From a checkpoint of a small transformer trained on Wikipedia.
Size: 23 layers, width 96, 3 heads of 32, MLP 384 GELU, vocabulary 6610, 3.24M parameters.
Each number is 500 + 50 x the weight over its row's rms, rounded and kept within 0 to 999. Layers, rows and columns count from 0. Numbers have three digits each. The size before them is the row's rms in percent of the matrix's.

# down: layer 15 MLP down (transposed), 384x96, rms 0.159, rows 301-369, columns 0-95
# up: layer 15 MLP up, 384x96, rms 0.111, rows 302-370, columns 0-95
down301 115:492533423474488497549466516476554539472470587524557528515559399516453535400529464479536475451620449541515560435480507498539482529507561453531533588546428530556494445491424560523489536395496473480464601438561551510427412533472516504499527451481588462514468468516601460534466380481565496424
up302 100:518539408537439480441441529558477562543485510540486495485535478551538492627525566557502569495536512567481531432509372469485482540505410459442529489458488469470510565500528532529486390546440482482513437562506437490553432495522465359426591571469499547429545509491544558538425472542536566561
down302 132:536509550528602536488472451446558454488561452497497499475475506438495517500491390438546451493502522460493463644461660501495450482416541592504472487479491466497519510477535409516491523466596496585521506459518533487505555517440488539536422418491504518567428546580500458444554546476484359522
up303 103:453491487514530604456467518489521524511541481470434629426550493560485447515424550520528489357489501506530481542552533479464397558470483528500517569488476521548523532513488565571509498451609427471395491525523457436471401474536511449453427472513595506530455563536457464560386525427544524496
down303 101:459519491509486461519570490523532481493499537501522507462504552473439542456560408391434497529491517529454525485434484465407511432526374428516514478424546461571605578449469460496585516518430553562490556406477516592520580473398474494519512570517567488453508537468567515516559460475606478576
up304 117:455477537526452490603564575539518442508526441430474597525529497456459400687520559490430515487466521427510449471571463509453512499459500537535462468416511547528535477470487475494473471453529505460540567487479599556502539514601488584525596459510486487484558569506503473498480440427389478533
down304 096:588569468561549531451499429540548532432456535521559480504478521481495506436438553493451467481509504534380470552418560426463483568585427422480491538588491437539555509531412561342531452562472500562530461561511464492570432543496509469483489580481487424474463534505493492499572522556557497446
up305 083:466529372449511452481581494515468496503482390490442526546467503583533494491439484497474534506451510471510468489485500525523481484526536503519522534460389503593511623484447593456430539579492573503403461553505527502487486460556540454541438403589479525570548558417548470428598555520540425467
down305 085:485471514513430448567497547591460434411479508507495498472528527486492464608545560446564418443569429497491512469553418488470505505460496501477432525519588552502449462499597454548523525503530392535554463469461545519514541437541511567504521459487418488383580495596464442539466443509544628460
up306 101:489484473573536499473446457488474575463474524574490430552441357522515603497479461491511540487420433499461536602570549554453508509487513536551537488440461520466561558542536495529581393654542492516481483529477518564593478476520471468455475502446465560402520429457438522512481509562438481448
down306 106:467439569475474416497567523503408519532514588533449478509515451472449531503534544561584443476487521444463408485425482438619554439479494554510525443483527481506535578502480372444462547528490495494485539552592542520563564464536455427637510450440551548566483509511492455534465404460498489544
up307 121:578436528425549491430571426520555584419453551500650453503529423564574488564476527520523594520453488533425501574514495438451502531385490587505526535526485448512540593488597500495450439444518467533444487491494506437509438440463448486464480484518586467506458520560521506513484472450443513442
down307 099:550540493428495515463496529442491481462547439532531500464500504470491426536463534511451457535416579534436459508461530446500465539403477496525543489493585461490535590586508495502505463503557517615480421521549442466571543476604507373470544526412465481470439563573489484417557466647562469489
up308 093:526561482522591434557473524551506512519507619505407590443495512448510564520448574496438504536501563543516397575391494478429552542404467505578511476482573487498463423531560456495479559488529507567521497493455498446461494474451594452495463480536603431440536455409484484493481524515433562565
down308 083:389515439456520545524548497524521453495565547433517564386547426526541571519450473487481459400509506450526490476416455519461584431573521539514488510472583580536561499534541491507424603461475463478524492599476549464496440426445543586493521565446457564413489496552511500467470582455504561451
up309 083:479534457503509461493546585457464406518428450615567559435503529543551508587628481509510536543447586550490482451505529544510570527510450502535486446456412441557419592464512494440551470461612472464469466528539541487481506529496530555481521483555399438403557477553474507404509536531481536484
down309 092:671522428495455490498470465581449525547523533523462452475501517580525553419447513514513429536532523547466572457459498498482509585600429417552466508524501503472569496496501558455519501483457415524473513500542465538531583522588441483548457542457386422512461513468541489552436381545543466436
up310 105:486518538587536515504521464382524533488444517507504503372452485522496421562528483483562560461522440487437559548420528543542503505603530506444500427518487505550522483539523522516448505548444461512444585513634509498458407586479490491560404527399533414586494537497423517469413548468486493521
down310 110:504529626521547467473526468518505478563516376427526513495516530480521504482491510477416543530509584526548451512489447460460410450432458572397536485478537523465513440485481527439440466556468553541510539518537527513419486481455474604397526493529478506510410574526515534402555509539632592428
up311 085:545446570458609512525553464609456457495514453475521496512551589435473484442510483514526460471451491517598555399531473521531496480547491443575590537480477589444553428502562432590580527384408464486488415435578509457459567530510465480486480502523512551541511526527465521446410487439518503512
down311 094:464512467557467441476500549403594551448435513499462479419483398491535528554486539520465487420515466503501476520528549603421481500615545584465501429488499472555596527442509599445516538486573486453555534512502403443550382524511466586505521563531519448481500483566460531480503494542403445525
up312 107:529477498502496507418458594571467537543469440473538391480460515559496566448502457572466459530569463478542434564521523544490497535585550450495413482568486491524491438554499492566537458547446470497574459528350533499551529411569441558560501498501496498534406389491496525494471448544383455508
down312 095:475445489549548509569515479526494554421416439515558459462521610536501448508666603534568515474472481520381419557507414487442511517489507497480482456459510577543576565478484493514527471431515529415466480525489531526421462507465543511489510509431606409494503492574522499534432447440532560509
up313 103:446542461436524576543461408479442541399388548529479429525588491480505560433544551534526554530545502553477454516509448546447458505578527474477468461585416469465606460402482521465518518410515493577465476554514459474440506413510496590555382422507530527463488499502477491565526486451503470549
down313 103:547540478452537546501541405468444579424564480407561500529530504477525379428504577509509486457477552528508520453473429515508532545447522570581413594443453445446504479520483482470531456476535556450488454483502527353530602496590541431518589455508514548506486569563490456559495456546507512454
up314 105:425530478534524415562612586495514558512461419542562535486495528431552483530519520508521499428472573518502464539523570542483489501409473603485413480455401517495470432484476558446509461386490530504554447429604527433459493465510526458587533558422468453437549561498599454556533513502486493496
down314 102:567496488559540504544464490507460487501458523558525498472468521438450519445494456452524427585596474550527496515536296530521465574546529492528489477518515592504489512481605512457494496463450493533548563564492426563432454466437442496498621556610432513481527498473442488450533486418471512418
up315 091:516481472544484540541605542485521490565554515463554427542377467440470558527650558515429553525529497534506525533435498603479477480448407567448401556489445495454554468395550531447531442462482495523490500519502543526400512461484525517508460515521549451465466459458434421498480592509484454575
down315 099:513530592475498609414459409513527512490508408487421545560520443465452513491418445526475488483497540501534503519534552504488563524449650471469532457485451414542639390495503543500473568570528463457486419459538528564443554505441482551528472430510473505481494508546589536498440445506444532536
up316 107:414466536578593550519559550532430475499501548586477548613532441494505513528479473520497444510490486456566483401528514488405424554451388536412503533554468484515459441564435542456454444458495511539567475485547391458475505493514490503480596414566457492550567533561598520466466513487447494521
down316 101:477482386457508534448503551543551402542420444506455501566400508508471439446509484527554480423455497525490531538507515483503577481598459433558425544508494593494500502556644444556517440542460591463501509565484480458512504452445509408444518458424526469476541514483592482548556495551473564576
up317 089:515479661475514544507396564487462465468556570547505473460388509490474467474534600536555425451486515440528440602444550531474450542450413543548498498521422478532549496431513483539555506482424451563470543520490527494534455430463524567501532555566537403549567506543486469449547511488457516408
down317 077:374514596408484502503513538495485465580517515465517537465525468569498516460545442478467435516509517496566528451424482521382579419545499508512496564445500415425504582488539449568418510516401534503469551549492551515613440484367492543468530507495525503429549540529518592479492483543573484480
up318 087:500518511497456479529535441430486564623429540557559520583450386434505436468461393444432571490398508529539411555557569482449463419461541501504490578548564485547504489480442551548562552505546500549553501474424476529497498481479571554461505457444494507480517502510493432453485563600492430452
down318 091:514455521473465610475459611514528421439567438486422508459496482564526534516501555428494463532558423396500516551531429554440517474480507496485497451539471627492468575434502524538516435498521526490467504535514521482490485464473507511486388443494496511431546473631427530527474459482623621520
up319 089:495447504501446448504515449461451540529524502510556508540507508435603533563420529509566490466481452527481541490461399537496513526530484500500491445493530470598643568488582557451388527571443420540600548572565404443527522475472481460444492527500459424515556579458487471449505413528524574454
down319 096:499425503486481539486473481511508410469522468507492490554508452525472585457502441541507484512426513569501478587594587463527417427550534538552443487594557510505548542494550420493589451493509433572517447419518617487479534551474537454540446453470483460548439419450540474466523440575568370531
up320 120:425546409519383494485456472473523513524487460502546516508540526498502477443447565499562523468427525439449491549504508499459546481489611562452474448456506434486449631602461561471498599578539486526506557543471412528460506394523612565487419574486533471486395526487470510524546536529518509552
down320 108:561448493518479508449493590523488535509549487556495523444467525496490483543515525480490583473480480572425524533493480445557449575480407551551464450500578546457536477513494495481521589509418378526439461432464466592495508508519507557516389616501346476575571423516460484494449504559583472464
up321 113:431592497555461483451481524504499540514497474454454494529436577472513526489495488605607503428485611605501603559460407423462525497537555464460563463526471497495498448498413574505523563507529549453556463498549410530539437471471529540502438501527521379405474500423442521584542488465484493521
down321 102:564506427415496407524459486493556453470541535533582561498454438534555387589441441534491436492511539623527518466473517526460477477409524471509626480470514476475535603523462436596446573483513580486488502442421505502417494488444505537523508569505493537564516413535531503450508511562459441477
up322 079:598428473435452517533477641496527469413496434462488476480504467497432499459496599529523456480482443544499552452471520537467455491531491505421467432477497471548564524473455520505567485511483521488416410532615496472517501602546382494536480505606477455603511503526535480542634541459493489563
down322 080:497520448486502509549552468499369460517492449450414536531562513476506610494493479410462455573506497474539551492391540452506598415557509441574459463505582465491499467524485518521432519442449485493490543454524526578433578529461486554487518540450424628442571561489529483543469575480596459526
up323 090:613535536530425499526454501479494560480529454457431406485527520487562462534520477539611578512560432579436495464511484504555436429485573559511458506469430555496633526522445452511496405448510556433500438566468566522505491457522533551454460461509477452501476510403431522464631533506477483558
down323 093:472472456526445577520567538549478537534498519394514529497449437467583569498505419522481475514468393438453604413424520517491618400517496463502552498464530499516505372476461514536493454531527545460520478448550472596494489483549507548524603491484549522570451440401536462457502556558530542448
up324 090:438464408550480574505512522463510480481417462465452515402430507552488435509450571558607498542417475460517500486454494560424576506638415499413571443473440479433478523505543497553518461468621522519491533525475480512510468490581514456530515499549497469495384548564540508510571544476551477571
down324 092:478485497466414513542509572461555423452498509491531565522529412490450549409478492517501544439581474449451520390540464456534485475548517499447494477555547514463573453473478470517518578565489494501473430451576651534402458495500527531567437471425522420427511511555580563526582587533483555480
up325 095:555455529464531413501507503478471428462490477498424409486489386482558434578467492538448504505398517481506616481595562565531540514490382509492547503473511482482551481513642460502499501616423495433571487554454531477516580528514572458527458543486417558556494501513497421498523507524536562488
down325 080:529474540534454443465494606466528562487535517520590414447446476610526488487485436549507515445499476672509480574471468491528472527475547556418477482390448518446567461499499613479480552452540464548493521486548579461548467472512502450452532486549541446455501525469421546511526506531373427490
up326 122:483466506476529495559584527432533595551362430499608548460489532533422431412573469443488473360444547484546468502507518490482486519549507485535519524544524422543557536481484554592510574530468531511471486534524480459470448478509506436480498587536572433493494642488478482514484472439429480436
down326 126:573490495561571463424601514508521404446363438579406483456515503485424489457402495562487500472516539423465484471481490553500473428539513528588555463462542561493488495544529461436527571563479498554486573600557516478405486529468515424550540548481567546455454542536517511457467516486582462464
up327 092:493512546476558530487517569515546443438484463476490465476440533474563357424494602465471392489480470503584560506439551509518502511517499490453592496573491493528537527423494551563615523536505455497435438474510435486531486554573389402541501483533498560542426495523491415587556555431528498522
down327 084:478492476489493478490545514477462359472535544489608528461500511510493508513512493470478457400443450462558550448428511507436508397543449487509529458523552527436617489434411575509485587603518516424503546508450553523597490521550474578450522505517385575527510568511538494422414542506550502491
up328 107:503542418523539485502465399488439528550405551585482482468490491458559536510427513427495465461473517541432614534510455536450493561478421503530473519475518495433549595421452561497512503479520499432544575549431486402599515600442463511510439524429466545498490525517537494554533626461543483418
down328 118:476490540546444509521543479479530558543479460541580501481526520454533525496505521503520598466587542577447396470458563434511539436431504554415519436418477528573498516469542526484476509521411499506494446398504539503548509524524439549629511505484588554482491476538596482441457430469507389372
up329 114:459469487446469504591465461500558549526560470517453559593582557549422497507546489601538519430480446572455456496535422590480444579447432493526470375552525608555533552472515473497519422547633502472500521528484480392501554460446486517467513476510514461441554447528424469507474533475490471525
down329 115:440505465451534509496531564491466566556537488494407500519449561428490477499550472507470477472545479516497520528405510555511495493500524417401566544483507495583495419601517458458541524456530456380455494435479562674526377524465516606453565475516545501538472482490409555539493510571513502493
up330 101:477565517476494517516519496504546451561515516480575644556601456429545453507474535438505508384421467494594613537540509465507467510542581483500564503551471523515504432444539565543526528488409462415597508531487507462446417470435522524480476491435561385533454461467475515518477512575432514508
down330 096:503458521501481442518495520556505515451533390488451387503538522498589511446494528532500548516528487541451420471580497500480513462497513437509501521474514391598441543418584501537626489559548541537487424495558506546534490556516557506491438416479444600485442563473481555481523397408498564407
up331 110:563562442471425432445470432430531541464468516474493534481455528412524547576548510532463500466489541565451522496573553598491483503522517565503458460432542464440545492425468563416435558507567452536459579474449608455529530483491524490504610564479415489486473617473481480438509496409534542418
down331 126:514501456508410626533608514523571481424462507449586598425542455456603416459515529556479498501441455488418500558494522517560571468531438542514483482485498451465421579510515512459517470448512493618432520509476565488454430510562476457509506464584511544490475383504496492502527472440507594509
up332 102:447537433525419500548577485468570515470504457509430593442413437463568498535608494516432502467546505515473512449519514482555527519539382545446505503403519498499558565491602546528445451512464497489535586432441422555533420506527536540558557440550528521566516484495487478582509482434474423597
down332 107:574460454493540596438548546519429536496448504453469559514572425513561520551484456460435486605543569560463448439511610505610540461531485531468432446504483462546463398452491489531464477566460448476431519491446520457538539524582364612504544552498465474468550466481473469442498495519521554503
up333 092:500508566584524456470510533510447534340469539540479489576476546473544522564518500516444479502497477474467405545448453579489451515540550488436583592558630553475534461459555512552453557526484505484475507503521491489458480539446610382526513426507478432429523429416532509467524447443444550520
down333 093:475412476518482479461608506538516411457516486505540495511501500572505604549535425494501452491469478414484498534493591506477483423562539523459469581533550481457543526523439468578449470607442448476465532466468596572544484459437475566450501465468456514516508433551598461398425448560556600537
up334 115:525546454510431516521580474463514501479461637481444539485614563460506517511494520522535610444539431443485458514516463538514491572495485564523375537426490505425543493510566517460434519518575571448480482548524508515543481536395505443501390447539471476560530460468470516533355536532447443503
down334 112:545460515475604521399577515490552565543503504490483524526562467500503551481489488532488443534482463551591591519540571492462508468509435454525395530428550465507387544509434490545505436487486426461470463502660535466493543519417544490504512396538523507516534522452524510501367488549425498414
up335 111:471460481569433504440608579446540415494547552449445399515563525477496561573400527525458495515507453573561455476486552571518608545451491528489515452488491549457414434549577542548417494467534478477521453570426518490576476447539515544522460541474434515568439407546435455521549490506498510537
down335 098:472482561466580474483413488509517515455442481495515566432440519553511456532515589465545433438484508490515549483502474435530487537460589450489443565605509501433613577548522515507521423453459435574495593436548620456483535421442484476498491509480479514514555573479457453565463602435427460535
up336 086:416448513550501498365437570559567477520485453465533506389570600471562454511527481498521508489535457559393464471500540548547550454457546518503466471457555523576579553527533585612433472513503564533502471521486434508516528517477545464516460486464413421428571528523447402548561461502476494476
down336 098:485446505504540486562568455506568540538483483477520445386591541532524486451467631461554490512505428438402560478479465480621562494479438458502465480491615548526498571483401516461489522493518532438523511459472519608519471448539506541472424498518411460451524461557566456431452468553594499508
up337 103:470571568501560508427499536455402475474452510503505345473523589429568530484453545583509516506466463527547542464476513495444473453521527449458450485483474518534526445467529592404523476526502470474620505571479498509450364439502467484565499543498581484528461497569538499500576552606426542464
down337 101:439512568358487459481540466514579478451459535402512515539557468525518448463574453513544466557584463549582397508480470468536500500517549467537509460522496498468582510540536451478388453565626567445494540450476561524516488451456462498499441432572528566432554453556435555568465478453508474526
up338 101:466552563499501456501489498477560590459486512488430437527423498567476517452490539499451552556551418476492487474378503525473489462580520566588470506478471423404504472445467565554412461512528596538596489469566503448504519455541493532481397449479547506401532469535483507550502547389551542607
down338 100:413472506457522411505532578451531472450523535505559492560428489549526477531517520547529533573505539460528402563568548414571509467490511407506492564449392480447355530497456463517553427516468558488549396526552579440556551490445457556502507500516524571482422459513505528471468594458488557485
up339 091:470607459490488495533557550594449524532479496455500507471527496550486479580507464381478518512409449503598515454472585617515411476492482561460529537550545533478419506461424519585439519436545587462432525493419480497427511599560466449454507458532487439477532456467495531436524503548471561586
down339 103:449447519490477496500565542477585545484433449448510532466482484435536469580485474531487516533450523549386444412510449485475495432588573541447636545471477530521576461560616454510504413563433520501463446460503585554438412503503491496576445489497535579438435427549557526526488503481510547502
up340 110:463602424447458445535455469400526548524554616482535541575508537524515503507453586476471508521510494557572474404562494506423521548474394594511564430566509490540496443556430526444410487503541512459623534516548466472591500490487484483461540392442472435498456521508519447450519489476525500542
down340 114:504614475501567547492470389513505457495504531550469476579554547419420530464606503485466516448597490448446515577519398537484425487468390494455551534463507482447524469514507519447487542456535527476536447605573564549519569566508485445494503495412455499488603475482443493514403534445561501534
up341 104:550465482488483529506584511518560519564492473523441479523483404474572383440544500529464542443416524602453581546466517528418496500489571457526455467506515568599467428465493499452496537530597539562418480554549493519507453483605473499482463563446431541467567438513518532499382586528463445457
down341 102:470476392429513561495474555538599534555549529499523470549470478556551603565531459500561514460501471420507571518461460507404479471489545496574513456541528527492490429415537532495423556514392428568523512464562497389441601446490521504560463528453474453408530551471474485507450581456492478572
up342 086:493452455503512544514470517451599551485501494404548454513499480449550435541583492580549479456542499474446561522550364567506477545498526475426428554551471537545619477439428484589533505475474548481554468428485378472516453602468483541502525491535497441464558624457528465540456475464500459491
down342 092:447450378445496589443475446474499509529584492455508423457537525508510511503467490468436598507579628525549489578494515501497444460527484441509542516389425555410614578441454518460497521527464500446502476514541513520486502576501447574498401571438435546495480526591512502481508479534516581501
up343 123:486536498592526546499450577476538460506488507548552442503503490556547503513441473395511484507488526383496400577570469480463537479592437472470561548445535581533617542560414497568472376492511536500519480512487424441396495441555465456475449419568514526494530524504538444531510540585495481454
down343 121:516457537582534499430520455469477506512457570514514592497482416450566517512459584481490469497466507497503601631546495403623507541579508592497481469537482562500497389463544510470505464484412518404507476458582481486441474568412454491474509485457519532594517434473542498488392521470466488547
up344 086:386432510534563454429531524531462516425537461570507490478438501522436559473478502525505504480562526488475488506440600588480541484558582500505528496469526471507416541546679607533457494470389502568470488504538532423470463495506609437494464509553511453418521457543566541501462446540460467482
down344 087:525407470531500515524623498514454469570579518412528528461503569485484476439464434386590492482475515447448511434466527497526415454493454478545417513501578489442495545516440514569576551460457478485522511540495549486584549466505553572422532521466338579448555541547543472445477529489536493473
up345 091:544523480560564471568551476475544414585458445458548540547478466447480480494426568423414591496507464515473420413533472564486514482533479494485466538463489413591463497514541477547486499496552434493459478528463508516518461561543547593483505360532570612486564511546513566487521417448498564403
down345 084:598549516511472586421464487555587491439454528472486499542508496515498491461517516552495404516468542521401518605510464449569509546406502456494498470562529599565511520433618590454441512565421454548470438580491511510524550442489403490517477598473550413456449524513527481431478471514455498500
up346 091:461490459515452526515521516513440481534444582458502547526476491506480458449479506464513502443465410461478478519427617468530465504502494526501520471557411487553502503548393439605529465580476541445595447477542482522536537519491612414365440460501496554532570541384445578514540571509425469541
down346 087:488483479483414469527521519619412522466461460453503528390540522424599653517529462524559481525543522536429541541544468520537541564470444396451505496558475532479404510515550545522415513500512481509560518414506407521489543548572480356521470583498493474505472478491525532496532433528476488465
up347 089:487609522507535419476513584516429533536508520566523452530539451406455469524505456521449621503505576496436484551455458546465487493471476521578441528556530510591470488530503467492426489477482533505482534432569504459497410484393530502454420542501525468471595364440552471474529480476391513593
down347 075:426430421566476569499537465464491440506536578477554527493500480513419484471514523459464414514440605454582597513506493456489539458558486445569489500509507513456525553522444532483417484515546448518559615502448555446566470496443451621421477461455528620443514463521513511489466591502573437464
up348 125:536525493532457500471423463471565534446507520619486487501551415527604522555524492572527514464467407586505534511517426477466477549449603509515540543468467536454402510465589588511457551472508434607366523475539464491493530480582427515546471501476518380571499476542516477458499520507472428518
down348 125:480499563533501534495369516526569609510487467589472597501471450449411509557487561512537555543439514494527507584487439482452457533380528520561548538471472489426467540452519520506427510562490423591506424450619427517468526512510493419537461439459502481576441477553567516419491500497502475529
up349 124:505551451510497589455451466509470538470453570520531407452492497420521513456431561432525473497511468467460451608529551560483597449548569484440520456517484537476480483580466587488469531464462522584645419528442448477396452483536530424553467430492565513509515540544445464450478530554542587505
down349 112:604432405529484384461571476489465527540510539494478495483476486494486446435617504545509456534515577582478551470448481535476467474463511552549413577551445552425539546436509369529540589445493533455402529493501540462535506536492543460474477476572475447523536515506418535492487514579609447492
up350 092:541462606501627540528486570476493474471503581559468459506478473411448506510540575519445416413520487525549516453505455591443465513531452519487552500544486456469453519473563410490499535476506500461465457389492447486571495580461404455488504496586519496516513394511512515577512507512428604615
down350 088:411504420501552519501516431509523453456518496519541478517542504587492553470543531494484383407500560440463618439420420519435525389591473473507509480465531558438532517541421515436483613542524497484520540482458526507558485488453464506433470507502457596504547501556596513533388517523536534574
up351 087:615506507507518504544577493556488535439464496505474431415500458623585529602484466534468500499469549491474484510479500576525448487632462524389461511547495513437490493596536561432430569535500545505521447484580487500439471558450467487483514391573493436542454535424539504492514449391517500500
down351 090:521592474494497477535595478545574485518533562459532456514490478597406463486517468481533364433527582538482522439429510416519496495547467510447467472452444548465585463501489444539459541523501453417495567557519549451508422500534571474440566462457433469574598499592456514538536544481588436469
up352 097:480522488511559527492504442550487477649469469541619522518457551531473496503438537553490487531440483385496444440502507572632492554492469615456444502442472465541535516543485448470540483521529438566438477640512530505444473408548470537417576476467479456491479496507454515525479555483492496607
down352 090:484459571520452583578476464468459582414555534541436489501464458496522495447474409462539548602466544501513571559572561497424548481515474492462536543493542524413522557512610514458501490467441531440625453450619469515494457566450442477525396481547514474443515514528488439465478420544454458514
up353 092:458542495448506550482412584484487465505484482472445576498430533542412529495376516591487452471559468469502484486596475510495480466499530491458399611537548457435467514518526579508529543507534614479487476539549454398463513420530524593518588523518515495476473482432519436531498586622493447534
down353 093:540537527550448457517458449549460586437556533528519496435505473474500474429518402447516491596415508535420528543553454372519473544554448503643544483518474587497525528495474478557449453525443379531431534485448486580464493577480538467528508552558597466552479505506504496516529444483552415479
up354 093:510581459525477511463492538484555595526474511537569641500470475475460528462575482424446496517424477455514497387536539532547483396541487546452504482475496522395574569473518508467485560415489446406497570552485497435622457487521501559500510420555553439472427497478537587495456501552497456553
down354 102:466435479438462514548507503527490432461503504430493568523507439532537505530489437457574541490521633590426534570510541472503449522531580445490439576477482480492465402386521478473540516527466507549464465419387527496434569486554508510535599503507574436490478463548607508611526411499506494500
up355 091:528408496476519537512580465557506482497451489463478504482395423478417551546433419462486538522476443561595539451478557538543550595518520455512453492406460500393524514498457585483508457435469518459528446543475564505526564565487576464529463473522460517476512494547544412423653484558497523425
down355 078:467560460536496437407566433440507502520507434515552506458566440479551567467502522512534442506448398546426494516439508557565446499672566551415542519531489544476636514530476493496400518515489451474504541555422522483508510472521425599467519518493490575420469538554520455483494462480451457483
up356 083:454515439478505453533538584491437525474545476635527454496553530571486523509547501532503504530426465472413531453549471503460486434372513536583461497554485414574508514545514561478382491547439569534471495516595550423495485426529588564470466499504550500493603497460570426486476495439439457455
down356 089:403478515455518528554528501488490427541545517404475581504539460555499555499507530468492467542419396469496518485400539491517454465529525474562487497462551537478625558465608462519542581481444451543497556448506515433588547462541597469466460467431502592492503535466539510393466402520573537449
up357 092:463572591523443545556542600517452455390533497528513488448470485555523467498604491455389366403503502518572520458582421527515459544539532531436500531563367496534468514445509491482516567437512518535501509498474437427480492501417479490603579527515539486446485474547523534474540472519445493533
down357 104:527435576428487505497485522512394464517431467446511476510474500496549558419542561487475545511595522459571558440458415525485464535556481493500521506509526543509474347503521511448443570496549534539572441466582530533471442444513433561415601446493438526469609534560499533544476484390545539499
up358 087:510483497501526424544431580479594514502471419452457514568546496504475468459447588389544559366461423476441474513449492532478510434428455544427495441550456535470555531515497586517424502546452487615473509495474495481478488491590561531526527500546501634523461486453475505558406523569493460487
down358 093:485479490406517491476505400530464500488473512493477572517443597453482474568494432517565480506552569576551589498433520420521564514451474451508499554445436537413513547434459450440491487524524506587512497546542472518557460577548528434535445558512499533445428456591602455411440399537549547541
up359 124:501507497671423481462537430532560513416594600545506553506486498477516449507447474487579496448482516444455557459474511516484426559512460563505561474577567406511497549552467508472491519540613531558496519541485499504491537475566468535460492511492468529382479456396488512507460644501472531543
down359 142:493495501450502592476429434410455501544437580474480491473469486518516501483457526378553612549535478452509560519430497544501543482462538557529591586452578460467463505439426464436487476469492533527422498452580513534545476468588537499494512461530513512462464544519498575641401547414559461517
up360 090:485476517450477385472454498497517466442513497553568493492519528557558445478540573492482394536428401447533476482492446497495417525497486461486472501501520580581613544410511507616607440468575520483483523528479412492492425585554532472418497467595489526478480507545571438512515578455487428506
down360 091:494507506468457548439512503492439479466583524563487477553498524567520566437469476545567430492434513502511606541542610445472586513541570486476485476472528423484544436513415424499465505566557502504489479459487491533415429509463557475434399482545444588426538400619502469482522544546553440568
up361 097:502517438521508548499472722478499484615548493487520485533442538467590525529599497511588551522434458434500465487454527478478506405513467569470506528495434522558428529504501516484587451509585538441501434514506555510490548487533485523484503373482393449474551475538484551480453496491481552540
down361 086:605547511417460513480539466443455486354527498536551538471490545474414447505499483570491489568501498503493506534485518433481533491454515394509539522487488506431467518536529564540446477570465534523530359582568418548488556494576533429500595545494556424583507482427542460507463397514513481564
up362 099:488542576461494482513490470454461502543505476547479488486568521635444427523460528461473505394435595505569556583482473511439612566553539509536456427506460520562472587509593522531559372485554537555483463531442535495500439406504466441559486439458487493547581542419475515478482531481488446513
down362 096:500530475425446519526418484505439556515522481466498495480548499574524508519513402600462458566492624536469519491490487492500558462466449491557483484466483553456444480489545484537573397423460494481465486420544439558486563489540511464550554436460563525412586560588592492418383583513554538469
up363 098:552564564494480520578524515476473550527467579498474495432543514454512502576536540477466470512467470588543512463458594466533458568469535503424549505471410491382488534426528557579438555448439614564480541471605484494502493417449466508375516480440567436491551513481469449462558522431520434486
down363 097:550407484529521530405492462504561476482451482477537365556519630485437535439462539506423576536543502430552465475538572592629523495448445487493500542443494515475356465547522405447575478459514475543476488495428485556517534527506497434514516527514550516479496444563483476550479500467497560569
up364 089:551527496586566554456532561533502471480588445529536455514373451438575527523548518535428531539558446455516460521477493473458476477490556546511498436485459512549527542655464471573515471474513579399516540509564482530443484485589546457375494499530414516476483494416468455587474481437519434476
down364 084:563541516456460537428486456520516453474509543440476552508562571417486490457422450620495449545432543551499551399546517559579534470401525456496502570527545550529393427499580534548559521508484522473556560500519517423439473586534426538520470514463548446454399463472483556490499403488533491454
up365 103:480496495467613559624534468437480579543480534542406462512528486501529529469473575522528414437523566488569485424449505546547486409437615527516483434496506410481476566439584524536478516559541549410595466549442475496451542414517474503467484551485537534493466468491409476464511494513535405518
down365 094:528603457498551463515502519435644506468573539547474544489514446523433534451449476551435503504542595579527503470477535444517594419547457503462503497503462495518507539444581508545519485420466498521458516439430441454466490581526522525496494516505395609557495431487432498469613473529433525391
up366 089:522523506484475532519534492499581454551442544484502455521512446478548419453497486577482479437428535546461462584474446560457483467422572497515456640572566568542379498433588584532398506462514483524552515516492439515568590492586532531495557523513479433510466541505442576390517484466512506512
down366 100:562483556480544520440459498546464528504600526498445511516514447495386538522472493515435532591476569558457540401504480483597541509445487572543537501478444459449523470486518458496527478576475537491466437418552478529424562606511500455546458493418400514592485468476562553439512436475631451443
up367 086:453535522510529533546445379509487519492485522455374568505531585504505519443526468599511574531572468559505562503537461472388498571594628463417409444527523516503466453478481510477600453517568499504573471485463512489417546545527481511398503498454510500481524454561428491587465528466481479473
down367 078:414453440530555400524490568482477596558543521417516471478528492570497525563538500458491432403352499494528519491486547571580494441459516555594496485453552485482413496493572596522468483509521577510513523556434431531495401449579474489410547511493520537543471470406451537520516484516485535472
up368 087:596514529535548520557518459482473521485454585482426452519472431500498637475499523590539506500539551528474534470509389561464475435450494516536486490423397406435516544549482447392456531528498543489552408488467495510572532456430474579492560535527552481533614475492518575479541484523418546560
down368 076:423495427453469538555542512509471474552525501487502559456526509490485556527493467503451344472534446413591565515449482440436555452586478439480483447434505507457561489591454483507475595461432449541575578465410528532520531409547535560485528492435471562531590487497465457562490576516568545515
up369 102:471456446426405530515571481532466451505485444492510509544486548489494429587464536478494458560512465562492537504503555438492529462555503519466491493545459470429547601547471488494461546427444585427511586505419477538530368532543501549432427504503423502505539475503461466530566633592375537509
down369 109:522550515428555500535445480534547462470543428469498537418528502452445607460550480497441578400515511492525531442549490581575405490482469520468461523573519473622512454502518524489533524440468497455539430507526459436497575509531535517491427583469535478514431490386550603449537433517578393504
up370 101:443425460544540528569511468493480543490408442436502489519531421473487381498543527570530479468511465487469549390589465530549489474485562512526488466542482605529500543476537599448381483451554474546512454523466532431561529506539499548455393508515493505427440566548464395596479566515445543510